Weights of a small transformer language model.
Size: width 768, MLP 3072 GELU.
Architecture: rotary positions, attention and MLP in parallel.
Training: 1051M tokens, 4010 steps.
Each number is 128 + 32 x the weight over its row's rms, rounded and kept within 0 to 255. Layers, rows and columns count from 0. Numbers have three digits each. The size before them is the row's rms in percent of the matrix's.

# layer 5 MLP up, 3072x768, rms 0.0316, rows 720-747, columns 512-767
095:089145145148090149127129107118137168147118146091085106108138106112143163123168112138154085126128104081107134093142161142128117118092094119137094128100116071122164191136154168113146133148131110143166147111145140148171129144143136140117122123117111142154148143097120133076129166121107121145143113156093119197099163063147196118146097064149064102055111106103162119137176084122111150104108042046139132116177108173152166144177150063049099115168179102149149149090129124173067068145143145146150163131138057109063166121112149131127123139151128160084156166105109044149130122134110173113134150113169153104127168168089127140074074149110114127111120128194116138175079126156135141117070117112155115126130169094090071153064134140081092125166165102086203128127117089089103129150135151
094:121096133236124066113144124093087130130186169123064133085130141125129158136174070172128159111146110136213120107143057114102136129086088140119080141125109125113160124146148127179119082111090088147128096114143127169076107107096176126059158170157158140173118163122137115176165098152101082107120122169128166194077076080128150141162159200128096159135113165143104090166132097058118156102067109106157094131100141154129057147108107063089104121117152068131116082120129105121103149109102113133084104130136127129142140169111111119115173081099094120137138126109121096198175156164126118167121104123146137148240117134106170139144097189142140137175145149147143127147168140149133121164146102161106171094177195154051108114105149142093128214110147165158150139067126110120069120070108131
101:088160161095134199163127079159144055144089151134113146185158142092138199144076160059123074096169118096068096091090119155126149078121092118146114131143141127149091129184189145108086060095134153143103101174128140179184139109150114151144131130175190155060078173135101154101123168161132195077172103088150049125100151104094173119143130127151051103087104115107105117133091076121120149142134079094154098190090086183145113157126140125066186147145080125084146151130149157166159140078213125091146092199092164159108154148120136123160134162106210167143131121129132139152150093169164104157117133107153132178116115157175118165128103114099089086180131151143128182129106104128100114191130134093116141140139161143120171175143109109164158128079116107122118085118124157148095148069115144
100:105100122122127185161126103089117161134099134161192097175155127150137168189124065129146099179122114155164108107154178087097125112100105188094076101065119127070124088175144136106132148088112143121088127089107132142168151100153110102078025111132156141162152103117133155147164089135095107103112188102138120149086157128136113101128141140148129083110115148142128160112102102110187155134105161167108143140163098163146145139144098090082095137111156097156113073092190140123100125100134113130122152148190078123113180101162062129116152056137092104138193198105106106118130156174137157078111130126155112181159123116157160103093196167203150161114126166148147111141135157077175069162115135114125168129180178105103147128105088070117155148065111118128092148100137180105094207155136133
096:123212132146173173110119090098147092114163110138134062109086116114104156102137116130159134118130115228133102140102130194173137139087102169117123174136135118154156144110139161174142129062154115146108107166101142099109147174113094211113098091157096173149051098149100136114100117134113154141123107171100065116128179112124153129086129118167121125095164132137119101095103170092159126125150085065111038106136118124135106156118203134145114075151146103127132134124088123164183104156140190134171092112144113147126174142121099102136183097087116120132107149110135159083104141157100156078121212099144133168162138180134119096111146095136181163088100146151142097167127122120177131174116148148144077146140196166102177152146130109116088146124088099148094062137066172123113123112105130
097:142177149077130135163130135144135130139109092101188126123099126169098197132131152088135077119095113255121119158116061153165156147122106147137090129099093154125125110156116139124142146134133134149138141115153130143146129113107175107159104170168168212117067137203090156071148157120126170044075144152139160105126130136102176164119111167141104174147072111158113114105110139140087105167137132114140124123117189092136127084139137162130155120101095117083092147056187148137180118164121152143143127092162106114144173062119155148168122133125198154145075094181096162183146098178155170177069149123110119110166162147126094173124134184139094153152126115101157116188131150152142112090171112126133097118127133172074097128113168136154143098099119148123167091124139146166097126092150092
106:081200092119088113120165110142095186115132106128196113120132117155161099109108139131126103127088156093145162113128132108153069070135128107063159131147112121169153114125168211103141100151126115134096120156119139158109114120079111201206152096143147126165169164153160199119091178197081120106153110123153064139164124085163087113114139133109095108111106123146150124100084151140125143149136111103102140156118071086120173136094166074151168115154128094098160069126110134155074127095116158104150097164134117113125102062164096097117130138123186183092161133084136088051130174151114147138126125148164108137179124109134174087089102115135139104073123151090119104153132129152112137116041153121158116165143080121150164093140087161167132115148138107153112120173151050145159161085107179
103:097161124145169142133134124098148077142191145119140139128133121115115119123105145132143157139128091134123131120109138121152136151121147113125141115116131115187135131142130180146215166146116102171176149150132176143163088155094112099111124131142124121156166107120160104101114147173057184119118120090138062123154166069107089052148195087132144094130134109143156105139143095114175116125114130154124147101094155133164079148107129113185112133092207163129142028110076077127093108105122093115121146161114078107080120122198115118051104193119108136182091166092057137067108119112145159035161170116202116115236115148211133143156098077109088075079131170164107115100061102118138159128139124153150125164129145079143090104122151194153155147194136156166131138124144200135114082129082088
099:132105164095104124090167103105141124128038099096162105176083083160075144159162095096180116157139164132075121113109127119149061149145093163111096126158138105158154114142141160115148134074076120140148149126122179147132126108170109084100060120177183181197104192145114154170131132125126211126148054160079084088132098159129173144102133123152129058136079103097126095150149163115155115102109022123110142116137119145080123141111112098230132168082104104151145148136132099136142145143103086092106205107119148151090132115111118108136137110121100175110152136116125148151066099182106127111100174088127133202142112165142150179188110102171094153118169177064082112112158143126111150089136151106096139165123128083142161131079155171124049141081125122138129116098183108128121125161151151
102:145115140067109101103114095149147118139127153118089173099113116158098112134157103139161104139131092130131096094113076127110110117094072136149145114140080100175117138141165165137099140089118106190072100140176090133087170132160111084191089140218173172146130176159132210109127100169136069054121107118072217158114156139136214143132100109131143133150153132068087134149099109135134173160150152068101132144142126149104148120163081155099106123114115087115085057128146112143129098121167177137118092180116061133187178110089135116111099140113096147134154144148116174091181125113115070097140148143117110179160160128102181183131059116152135142078178148139117120158130128169138100137109155106152099126139101168066121138168151170150132102138108107065152105120175097133084127072148130
103:120152095172164127085176159128103129182117108088103102147084141132181111091126147138169050113166060145126186118125097111130121093137151126181088131129083105163166177192151162123149141110073139174080118133085078138122168131107120154183181203109174092115108171133185145085165100158131095127094107126121149134103057166122122096137107092116133121030149133125115148115090146111166135117154090120085089134179135140096106169114117141150109074161154050186113140070103120061078110141122102178116122122148154121103096141162088139128202106112121163113092149098171160135111084133096078143138146164167101156171090136149155094075134160105175102133211140086125131172169084111122131099119070150184148115182136121103109102115078102179127145082039152181194062160151111158206092150085195
103:112131137094135151138125136136091099146146151118132136164157080110081103191168185167093143102123138150107155124151109160130113119136118170098156118146101085172127156139176102105165140047106074143123064150130164167189062147049119162134091182102084131109117036087144166136146110111110140119202127083059099081130154133102144168160087162148114147089152105135181086146140116182120136196135075124048110149111068171140105087147146120153093193114123147122181117100138105083060194126127186137131146125163135166128108124146119166144166154140100127102156181178126090060151211153091135078088122197110120098108107149214096169085087116111114094081144101110119122148082094168154202143155177113157133113120127054205103077150096109109079110139123103032138099204181135129146127161116104
088:077092114076115096163145117186139120116093094158120093112127122088182068095108104116169090179102141150043214120134196094065109076053110092153132090156098140113161123124171167136123115111127195130120132095150110102155134134087134110122148139144091096096133111116128118161113134121098156138097130185164125140139123149090102116132121118168075139107193050090131173115121125056136085125124174092114114120136111178167156161116116065073163097128171101126082097124126157115145080080129155118110124129104107134117182106104116141142118155115116136091177107135078142083148166165073110144098129144196114112130118160105187139116072110121124127112144177095115102107133073112119122154104115106127154148146193107113170135134078164104130172132127070137153125153126117140159102038070136
096:116145136056146162130135079138100113170139141135080131091062166134143177087130080130106096091130111187122104136128177138151092113138057135121125160123130124134140206100131123121092150141111182167170108119114154161131135122139105130163127132171129204126088135126072127066046147139159117071113119154126090100096174151157138157108114225119118139141126144152084129106170120190089107115177093127103127152147135123138136145135113108087089142109113051147051144080136147133058093108193115148082166188110157128079150177102139120124149119131137134158097183109119131113126113168105133106146144127160140115171231109106103110223135087126180160172127136104175105135167127142107116106113115097135129077110124118099181111130121141195121140123133133134168096117161137081089168118090122
105:177043130142178148153164094161098149076084124097133147099102114153146142124098159102141098122139060124135149142118065125120141160124079123115106146111177132125112124110172129133136113112109080079214094146141178146178135154166090141087039137105089110157091156153109129174111094142122093028183101191147071143104152103147088139087141138160136109099079085140167083137145164131106150117053119101203120127120060183152110095116116095137128133109111156075128152128180104111126118147065188108098133139129113154117109152083121115115134181072172146118096160110162112062126135125164157101144142075073128143118139180168125164078112159109162132136176129148121114170171118159141228098143116130158139125140122098143133142152152143109108195070068069127121143139172128138114082106171156
102:148120120071140105145120109181137067133101171113125140146129107081105129150120051117152132154142093174119171092130133175198106100144118102116161128131133119110163102074169136134125116149144104086120187148106148108106104135175063107113079124167143122131129107133188100120131100121094101117172170140114076100120174109149111078094201107100148087102086056105128167108117117122141184168120168159149083164121126146117088121161174122190152203133138106127171086173139135174073163050145119133128124149138144144116139146157139131145099141113154156077121088099120107043124181121162065092093136122203120143159118156116128090163083156169097121127168166115088138183116109158153113101133167167119168165106182133140129164094171111091090119120131111102127194131105049103128104103102131
119:117182158113160178141201113101133127090126182133126154124125110113084137163078142132159077156104059134167133100132195144127177098155107153091092197129098146177142166147140124136123092098129156172130164205167096084115136118084105144119110161140121200164141077125129098142089126114083131042109160141095050098126161167132166110112132133142135048075107133107104101159127163117112111129143127131101113125142105144089138112157098167151184114180085112154145104090138161147149130178150104087135138139126096215109145070213152105045147099147184122103109119173144120129123105131082107108132160098104127164119076152169131177109096050122141089080182085181083132114062089156101104171144139077099149120123164136133119217155136163081066140048119129119148177160075125107105032066112147
103:056125062102155213103140131191102140110129150177087168161157150090170121102189126150129091160170145152069133153133092128076099101109049176139087145085054142125122188108121162160168111067111061173143062118148087150161110131176189132141118179161104101114117170099089093135116083157170096073103098097120142089124166194127131142091224133177091152114086088132136066106089095149133143091126083118073169120145149176150208113146125143068060117141150126129114184093166119189156185142129152128176133161141163188098126127089117096120122152110127151189132187148101079144125118153168161112131211144088128132167158136145129132132093107125112112123120099139138139163104103196101145036143157139141129138124143121107128189142084139100083116148113101078145143117173132126165123121100087
096:101157114126214147155136158082142130130128126171120171086122081117044130106143160097105080153171068173115110127173154164092131106176131057152093130167103148156145111129176142152111136075087103130111093125125154131098093123156095120130187127151134123181049165136078101148149176089162160127141098153095126122124177119117147126123115197117093151163109160138115128144188117071110181114124094120161101157127155087153120158114170132102139177144121120147182153148080102074135143098067182119115141151084107136126102117141110137149103142089135089128174096137188126150106110122112098078102103154162127143170142155137127134091159128112117147106159159119125150112081149109136092142083159124091109128121148109145078095196150135146128132180091099139124100144110139128074073103139073
101:168111046116101143118091089074127161117167166161116155108131110137070147097146103130126094138157065147053147099191148134111079137171073135134135107135098128168178116089157226186148166159141102079093160123112143137115165174155082122118177169065104147165135167113167160090100150171130146137182132097113052103096132154126134141138205095129097165187102082163086115142140156167118126109093138175168157129133106126147154118128172117113159166103125079152175096118184105143144173125116116061139192190155125128100121072136080127059145095172118131148135086108118081135042131182119088121096118096154111200171107160129179105081167159138109079082108114109076115170120114119150129123157139058119132195136132125133102119127128190096102117178173121112144131121134101088109080138192156
106:105113114143143098085163125108130108116111161181134084149108101065158104180126121101114094150077124102122170112109110110122126181141126072118151146102132104171153144190124187125166100166095097140168120083101078147148103171173079141136145117184166128183149115147103138080097163120124169121143128141095173116175181157124114050150117120167089097117089115089131147171108192138145110100143121111161088105115123112057177114139153076107118156158162082146197124190165144157101087107100144115134118107109137088163113117100135180115136150073107139108161164108162152137121105168124112101109141127152113144139172175105176160115104164114151111152211171103185139199106149150073114145108172144098127158152158138180182145110128085162043185163109143153116115149169147132103195129124114
100:078139133114119208174107164167123122131136116131142158122073086076173132098123152126126076064189112130149188160148100202143096113122128071143105155068148168168132157115100109105113127139141132142073061114133162138181075075143202101089130147124091103109080189130081162135089116118129167132187156177140082140136208128124158110160149160157135131072117114144111127146068126174081114091187121129128158084112132130149150081146189115157052211099108126139099108095172143116104134121150176158129087146117085120130176089155112055104039154098136145122162174161148132173161175125130117142128122104136126113094081190119127141135161089110115161076145142113067158141133168098162121092130125089172091122150143091105141143106143154157075119168147109112120181111150163129066123111053082
094:079106161119212087146141078109128118128153152105074147172116088123129140140133074135194172120071090094101079115149159189158129128164074082176142143138188175113169143106128095109099102086140137126135090133168139077128137143115110139140119090139076146122147115110164097108062166124109184127194113131085128003140148150097133133128175166170113103156138098102078159119065141114110160133101135117156124164082160092081100127115136160097045162101094097124133103121153081167095178135130094146151163119089118151134201147103146087050134137135078134099109105144104146119126092081046077133098175133091127148171064204111126172136132177149065142106120192142093114147145120123169170173173179149136086156109170100141155162060108153199088130130144143143122100157183165138097122137109154
102:105152153161110239155097086141171126117095161065161180127116168086094109131185129135139125104143176129098146160132126105196078074171121106154098146133171141140120113118096112054090174117135120158081096118081123085137114133178089130119108074143151159125104161147074197082112079110110111123144097116143156125108112167097167167112151133110142085218103136078116149135105138140147101189165123091131115096126166171137143084114152108119115096108090097107102101133217118159112111138068091139112131164080123077162147106118095076074159105128123136079114163143093156122107169114102123175134133139130137112150095143102126094132117103136169081101122144121166141157140158152169171123075142064149146098123154131087159104140153117098114095171058115157111141161145119065082179119178154
098:160119133099115094147162115157150047156142156101122145151071135169143106127107118121157099089121083138155106133103091159117116127121134129118105172151106146103123137138137153103112112118094194139050126106154136153142153124119092126125129115183135207098087192097089132104067105148111144154161081071142124115180075220117151125081088095112125147110156140152133125124125077145140120150178117118108162101130119196162213157171127091127185139127166128137202126105103122145100104130183144164167138072124181135147133146149154126153162124117103125099128195227135132165136101209065159084129177167132120152153135211095164078133111078140126088115156036129161111105132144153121123157129109128140136048128153105163078080133116126113129130110121058148196155094094087159169086100120117
106:099088081137129148036117101184151129104159151092161148189146165112139113141122124178184147117126156177071140119088046119169128119121162180118115115159129137134141119149183076070080115168141129132156120145057078158134086105117076102079180163130129154162149152141145164146140110082121107106206159078089124173101167137118156189119156125220164152082119149085145111128103125117082092202124127111163160170158104141168077096107201117129107079118097123162073105141154124161089167098182140111135129139126131118175140193162081078140167125156115183131102165125147136069092085118158102154054108206141108161156183100175096180102084165110141118092166157193152067171141161116168145119168144165133100083188118094074148149114168161158089090119136160107128142068112114152115113103141107
105:106101103155144096125117121132152112148117114116164078150170122084057121108128120112136133154136126066194124136142109120194076152157100126102086097100144113174151126141157081068111162159135112179104097159144085141085102119141096150071074082219156133137122153164089145084088081135133176095113206123138125095134227179146083128126125189166154145103101104108088154116175098115079130128122141089076164098107128122104169134110056063111130116132173141122184080063142027135135118104138202082160129173120144139167152114122125100136122127141113141096094109113170076131115137189108155145085148081112103132095084098133186078163167178145132117037175149137067101131087102150220185115110091118081135162130118148135093107141145148156079080155113120150128091158143171160100135125062167
100:122114132098125144138105100111137206111121123169117186105111080130155082091112109150161099127176104153143081113182155152165134103128127117144161148124169098116218162102120111144126114049115099149141141155082177097119124129161136066159122164211122163144138103076159096154097118211127089153200146106103116171101180139132101142136201161201158126121072142142155097132140149126103131115119101104142158156047115104103160123133077096111035147138132114118142130171111114099151140147124147109127174145098118120127116195128108176157152135066138134144151089179101152096087150132085139112040184098150100170118098214099116129092171132173098168092102135110077210148075093150150165173124091119161152201104094043119107093128154152139160137098114165106118119134174121125118185139087139
# layer 5 MLP down (transposed), 3072x768, rms 0.0279, rows 720-746, columns 512-767
089:185120162157100102146136131170160137119148107161178142121115093134134148153118125111159120099118138097195171098150099140081144125101155197152153113116077082126120104140080115183082060115197130141139174126163122077102151120120118159149150128102083113125128057101148165179118121168140122154170106131151137094137125080104153165116072186112207107164132147110101132190083138097135095192119149150131129109127125158122148088135176157093098148110120130117126101146111128162078087109151103107104085110130150094151097134153141146147151088173164129156156103124118129067108111110133130111096113141136155130148127106127131091161152131086146135113115124154162207087100167110119105139138178116114142092104120158186158063136175124136175125195065180060091171134108145201169109145093121
091:127134123106183159150122121129114129106136097129123076118142147115123127115113175137147130182115137133152120091087122124181163131134134172154161187082141122114130095107075141149173131096130163122121103149111069101146126105124111136105098104202103134114124175123155120133139187109112071088199059080083115174112108147114164135070145136150016135167135151149107175158167142107103041102165137112143198150171088099095093096154111160170120134118143174098130183140137134118141123121201161098201140113164104156135136133127174132159117161135129132154136134171146154057103142091094112153138081134083173134096140134146164181141085136135070083128146118158170071213159122157143187149095142108141131166078142164097168128109137120139132153136156112115143151090127140118102157153142128
096:158084078160090145117181125124141144191110162146097095126133132167140092063151155113141164156136097107186166074148103059104128147136103110058161141061150137128204121135125145171116164111118120123136108112153125153120152185106176122086187120079097110131093089108197119177147076077129085100060117144173108157187169100132141124116134204135129160059156110089154125105111092115131147065158161149099166102151107120146109147173156093129125101163143135182163113107120096144104114149112142101080095110146109084124133089123178132147122084142104116199099127120131128086100101083082173091096113138123174027125113094128098156162136110151115126071171139103135118138111087112143143089153130144139123116080068125068080150104171142144101091160131128116100187097105143070109122044186099
099:126128171106134095063169162131148149104124124183065085075117121185122175049123129103119171146110141126187157161135112117156150094101138115146136115109112147130132193145076126109142136104161151123132123124096158142095139097043111087125096112141069096125112081104068168137139115114139077196101132122152115144159144137135120139104136143135100075145170115163165153187102171139207137051132146124194116106104141083113132104130149178063080111106172111183143134117146172105203127112110114153133113192090173111157111158129129105183119083088091092118127146097129159144102136166176153153126156135147141138100050133089151149213158174049080169137107098138143121187141088122128152161210161135136134160124099120210073102151153108089136098096130128163084122073132147128181117102190196
113:162130120157153055140149158141140055147129091110098196153089076136142081185142173140148146110200128109137093146110128096163155186162117103126102125104151149116180146090173123140130089096212119174111147125166146136093129151141096110117146112100147108146178130136121143142137084151104114126168156126095154126125147177111114134134125124146115141099090115154126127116154097127073119076130125099127109124110068102149135112106220143143084103131161156140148148125216126125105117147078146117178117124133118133149157109098125156077163174143135130157155133085087101199186076172114115126072156088152000098163099188157089104122131123091194135109099107151123090107097125136119119140162132061111104125183160098167139160143107106129159108140137157195117164080126139067177215118117148
093:107119104159152159117112058152123104121136150112087111150113133137142113089137148193084160170118165081151143112165152116166099128166139117113150117143166098117148152133117142102099104147164103079098110142070135100125098153099098161085120125113163067098100152102181073125107111172091098228174061131156164138176094149163114100135120126102130118127174126117150115150162138116148152107132126117118132112162058126113175178172112170133138120169152153128139110169079175072083136050168049128082102115095113092120123133155218120130103093155082107129164159120106079119105120069126098107184187136144255126103077120155135133128132154114142153116148175181089152155113105110103133131082117194155133120115146102151120121180103112161069130149142119129096127076142121092115081109102166
104:123083185112095136133144122148117064124161136159127141170170113066194180094154059132177120147122143148106125122137132141119099102106092142149035058104105144053094146114110121065066141097156125147120114166134072090124138201180105082134107167064136153128125118125143113131134122101133139153139136233126150091125150153163103133129132134203169148148203170138130112111121111137068108140149162103180178133102124134129172141089137161129188167101110141134063117132091091165177083090129094092151138165175110124189209117136147128141141132183047193135129104157082107157052050124129138163128127070117173127155119110116095096114093106135171128098106127171131103157187129160156120148136177135084099154093174116044117122154139134129150108198133149104166166069087158129090240146140176
099:169154147127150088139107131111082145154139092184106124120097164116136173194178110122135130123167149127157105080117148123108132103034079102107173116151118112141153105091152089153113120116188172087087153140086154149115162105145082159127124140150128161128137133107176133109178166109083114106098153188117122131130151164159146114123165130103165127107145165156134146083109093078117119152130152087105158155154088151160170147080151087111121127113176099145138185145158095093149163159155122108101154095131105158122120119135255167137120087156103171067209155082109121199196121139121139076153164082113255140136106145079141135121122077098142160103082080120096132128088138090139097155143163098119100123006112144129099147112156178157115136120106153072138113133130144104110155116102111
092:100120109120136127080126144116076185137077109115129096064120128139143107168109092106074101119133117159108155094097142094109173138127121141106089161176124116090143142193129112131164184100161174074089083137145117112149173120111145061126071159179152165107131049133091069129103135192139137128112123096150143153168101109118131108107117159134158103118147134103169170152058172089149114108115178176108121128139156159140123079138159178128162123159161145174088139121042135084068179116132124107117136069109139138130179140134073199100121119108105081109162146162121166151100167099181103148102196158129010154095103087118157190123185081164096154112153105146148149147107160131125069144138088132102079113255066149141145078154120116114158132181104076160142130129131117137164116108148117
121:118130116139127147112139204098075154102087177178161119113099120146182141137123105126163140136188117106115185183140214094093073104090186114113099141106092109070094148082092107121105135145134175143091103115091130130148136075099094136175099132065111115173164190136053146162099105180119095088093093061130169135138114098122098124218146126117107103124134116100139152071084158111138150180122190059135186164140127117091170101079145135107133150149087120165199138150157163100146104122108158140087154184136153097148106135180091146104112141099157116070190163135089198189046115136176153111088122071059081136147081086146059091159171149105153116060146140102161198168068173111076127158144187108110128078196120136111138153152096092123168167152123117093153089091158109073111148135156130
106:104071160139160162137143117070137098145075126114072084139191148026082143120214074109113095133143149087144093091051132160178099141162158141077121172078148119163096157117116170108137058150077100166131053142088169148157105104159117147156077105123226150131100165109117153123206118106118111083150139054144149060161124181138124151151148102165153145168102112108107151060079146156162168056129110142158154166159109113156100124118157123096132147122159121092176124144133123150092089128175106122148078102141144168069150108129109132132158125137095160203125127129090046087082173150132118139147104130110116167095163174152131121186176102127145146113141121150123122122156220142125108126179199115104155105100124181131154111113118083164145202129142150113098174110118150142141171206153102
099:146117172159123138098148168120117097116100114099094181136093096164159103105166171092114137116145133109054130106160144091135103178086071073157158150140169139149130146108104109097142172170117159079153216122094168084141120101151146128143156150109133149131162159185099123145168161154118113075136095135116130094094182179130105112167120109176111165150125145158087133113128101088152158099088178143079132145150074142170170211103150138151180095188131140173106180078151140137151146078126153163098162092156080105101090130111122102138139127111075126115088142122122140118093107122119106168146189138060119080176141135134163145159240160077115150197128185154076142129151120127134155211149073102057140148144119191129145203099146190109064101123152161112187039115102165055109080118160146
101:155065165105121110098225141115165086079099106106124187129106105133049113157194109168124105133115085098119125111112176136161109123137061115137145156141140082124124119130143124113107138148109118193138112118180160140174100151123106134177105116090126074126155096117158121152095100132154130118174140093083159146077102109091096183103177121153071167075071142172116169104146078124145152109128123194132148135082110128109131117125147118140105103127094163139100149138125158125072093170125113089090149145125090132110139118168157144137162226185090213126121130090162139146126090125178112094157069148137114119102153151137135134145134085092141153123091120180083146143048103154140144152170152092107156102091156109148155147162135098137146163128133100126149127152139177121117156170070142
085:122110129140135150130090163122078152194122145107174178192189097153155158110101140146115119099178117097139164191127096108108157183107107079177117046127124114105110125121125188129128115138130130134072133176167126116139078107157185078123085140128131093139185105107147147143186121145092146160138111161082146139161140168088176122153099086128131106092180135118101070135121099136158162139115100133148123123117113194111149151129122128084165076125130118124155120181160104128181116129122127127168114084162112168122114117152211156146150154130094076106135117117121154165125178154106095115074084077150255101152126142123144127081106147131169050116094142111087147141130153106147145092055108135136135184000152100129096142132069069125093109087141148107118130099102152154132100104126104
099:135049085134138136130122077184119107124190163088104166157145146118156072101135116108097144208086140097173181140140131098100101134109172192067107143110172116144033145110136171091169112113129119078154123105159090125124159101054140189166155122138104139055133133154127100103134163143099119063158134130140120095161140106126124118101128118202133158031205100119110142116070150153099059108171234106073143159110139152125166145102091101135097108113163153091077125141140123126158173099126153151132120095132114118161180144087186099128178107106167097149142139144126144143131163122113089138139122121145139152182118092175123108137129172071109095127156138084109137180167116168102132087126062074078143111120129121148140096124169148157105142171125185126180091033076150095111132095175132
094:140158164177131115133153124097142108130136133094096140131100115195141105130104133172115096071136126113090174167169085100132098177098134131085097153114131131166154159144143133152138124113128144104153142114121127155049089152099143121163110062128102132131130129122138131155115126112100119171078053122167119141123094145123123111114081116061088078130113130102173096066123089130154127097087120115090179071178148158135149070148164091113137091132133140064157123050084148159179082157157162143096108047166149118173099103116253095127115098100121139124136126126165151108177147057155095122118078105101255099110119133078201138112160090150148154079132200102139107148191136096097125165158086135094123097000153138151154107178121117146068089134120142140107096172104110134140066159111163
109:157228166167109127095098100128129154147159138135127139133129133192194174117107142147093116096102100131199155129106074092101146102103086136098174144135130124162118063133152117085120146138147134098087141201115121130111171151167141157133133089140112116162078111151124085180121168103086164080153100131169066145168129124131098155120152134160188133115115133137103109107149125107103101133179106176049163188105131084123128165122171166093161126198039172088083098221159144134145149150129114131136156158138149170126128117161183088061082141189132123112118137165187119086191091134154069095089134112146210121127112136166194188166080122107150069061171095097132168133131063169176148140142114156101166081098113129196145119117146113108146127100111100127154135122073114134127133094121162
094:122166075118148068110130123116103125116143127122136083082134136141144080111137162128063165151065100070124135138105117108129135117108191161151126167133098178121094079145086097138135151158123152137135134122098085125139151088091126150184142131119202090148109145096119158149154147199088053076090134123167152112132101223200120131159141117133135152124121137164149067135111163116085077096202139129105134107124132145092106112154091105120172152178138161101134126128102148159121117064119113081148136103200099137108169150138111132166157137108163153103148189118145089153088109107089143133024127128087107181119129132122142150156091128125104175102129115098111117069123093132154107168159133142107153072120175104102149198095131139152096156086128103165176116102127079068089128090135084
092:081153126076077133149162132140094158137160102078179131128121168119164184172136124130042131132094160167149181124179094122152117114102179120160110099136131103124164178104064129098127112105211059106080138191124157066139145102125154135099105087146114134160091111084139129124134093130156106108136154127169172058156166146101117132084123139125136107114175082174106074182171194170170126185130142117070143108153128149036114179083085168194134152154123138112116111149050097131132144110155151148129184163162176098132105119165059101118099096070185097134142122141113145075154125164136103152129113177127093143128124133163130061182096167163153134173094080147164113172074097162123209137073084156130100121162151069095201082133133125137153109164080150209149100160116129148121130121148088
093:118113085120081093124194098103156226158106175127136116115138105137153075133097102178100111134100146130153203117145100089144129160118117155112154122031131148140118154084125126120120133139184105077096109144115101125154145106116150102117167128103151100122115185131179144167143183106114101165107111148087111114114091132160146148080165107126162178144123046180089152144143075114140118142144156110099086164146157147128164128086093114092140117167117114139133131182146148154194179093072131149092194084040154117143137128094138119163174127123126142112139046149165104102147193136134147110100060093183108148153163051105172112192129162123148165157136109128183114190096073076145140114084097128074122130182116154127103127133196132117121144131139140106088133093145099132119128111117169
101:130143161126123120168103038186052097115114136190106094130138094167124104127145162109158094164096124094129149195153209118136163147170128103153158122161117051165171079135137142100162076101102145073130118191137107144166118184128091108134100102139174113118120106105135135150150107189122087140132115166155123116132124134151105077124134177101074098154113114137121053174165130107090093168119143101174146129123133149106158117134191113142115119130119114129172075154125109059124104114129237143105127138157100119167112106134148167106121123112104115133094123127142065133157142129134144115159138141107055135061130178145104099129124150135176105138160131144085087217147148131129143108085112167148099035204099072086131156175129151104078124113130116048097086123086107150184134155071120
099:189138139099116133156124071121113149118125132138179181064100190063115154109131204100197098151121169109132129139142161134118093131102140150115122139151118119102105089070106170157144086088118160180130154137034125175110132213129135097107123078113144096153085203125137108093085141162153072109090076105201090083120119112129102071101106160140067087167134113073130081156131100127135113143127042122142149106129162115141068116074116135121104188138080120153156124150108122139187160197133137208106196163074132140135104140120204100147112135142091135119182096182096163190101165128104058088037112091130093102087167129176159105166153179115186100135168106151135123166146116119114127159118091149051145126091094140139105132107123066120161121099125162135124111118156078120117137163108133
089:153118116143129125129127147129087106165097114125075121125093164130101048121149134086097191109183135073092170081171124144086124124137147143134188135127084181147152168137110186126165061068173127112145133144123140145075148082118126163131141088084130087191116113129116111166082182149146169126111092152152151137155106184120114142123147113113147101140190157132160117107117097074139115158122118135087102089153118160120138123195132113084160104124216149114125084112130124118140144111106106132080093178164131140076106143101205111133155097124171136130126134115150151054080148132090161076173147110164211091103122109145084115126160191070091044182117125127148202138099153135089124115120098192112079153007146143113129095110135152151140127089122145140167161137149111101106098170097211
099:121152085167124054115110127135136144119118151119097137152130150155050072140067198168032133100108124134177122076076117111121136111187212100187099131093098142174153092103073154150113121139169165119075146110160132098148161151091127161117155148107213168100151087109064140181096134130121143119165124087122137102123092135142135118110183074095060135103114144126124149116069160103139153174146088111088148125097127146159123133145153151101127108139119116174139141146104146078080070194127106116117094187142194115079117105111132097104151045164153073069179094157105151093106093087102136107150106096111193172074089145140116146164155110161118157142135069120141156148245131124130105136137132141132116155051146131138148177173115135159107123093089107106085193095134142133140055181101119
098:115181182127137181103133128065141154104117145114073135136145156096185072061132119124158108138114190149119121078154196066125088144106147081102130102141113166147139185142119136115199144113185091160192113152125114091075133124168110130148117130105125070094198076113150118127104093132103123125157145176142109148144157065143134077164180154132153141146090153136142180111104156149143139118087153162143166194136091066111133107118158188117107113130126169095120104106097126097110118113090169145148154110123080179072084131133140134137091129141182073181166181005084157120096154142036159186173163154123192107144079137123118171109098138134195149087152124131101174167085094134111131090140138168111098156100154157096164148131107144117102094113173138093089112143149119117067135154176137
100:130085127113145127095130115113182113146160113121163137108072122119138081113120196118135127087136129110130125152127152117087151134172145130114119140091097153158115130149112113175160153166152166067068139167097147086077150140055134129096108115123084125088059136109161165098196200134175137135197078175123105087139116102103170160192167169104143127148024091110132067209102141142140091118131115076189193119135174123125103115183101136109189148156075159131116124083161167165119123095097158139087137126056103145147105152086214132088131077121142151157128106090135124137140154153126145128131133066115245157142126068107107063200145111167119137131095077112100128199120129123110131122140064143119120147065136144105159198116106122149120121121041131122179155164124129124077083113127142
104:160156098171134145159149144127169094114163107088103151129128129179133115127151109121094129122114131110104174106156168128137141126131161103093133222112156056106124119195102117184141151120106113110124139076141169138173107082104172095162092120124089098185133153170127165157121130118165107082121114130152112162156153134117095072134083111115172106137206146111175147077107089162102178171082128135115182084069143148158090155156197135148121139175128121142159083059142131106109109167080097123165094099107139170125114115103146121053106139140155175062111097189094145164195162020098122130144107097173213113152182096139130157130162146122089073146104149128115114103152134138108109120128103123096117139080104124145170145104138129087144083139097158132116143088055152185127145120146195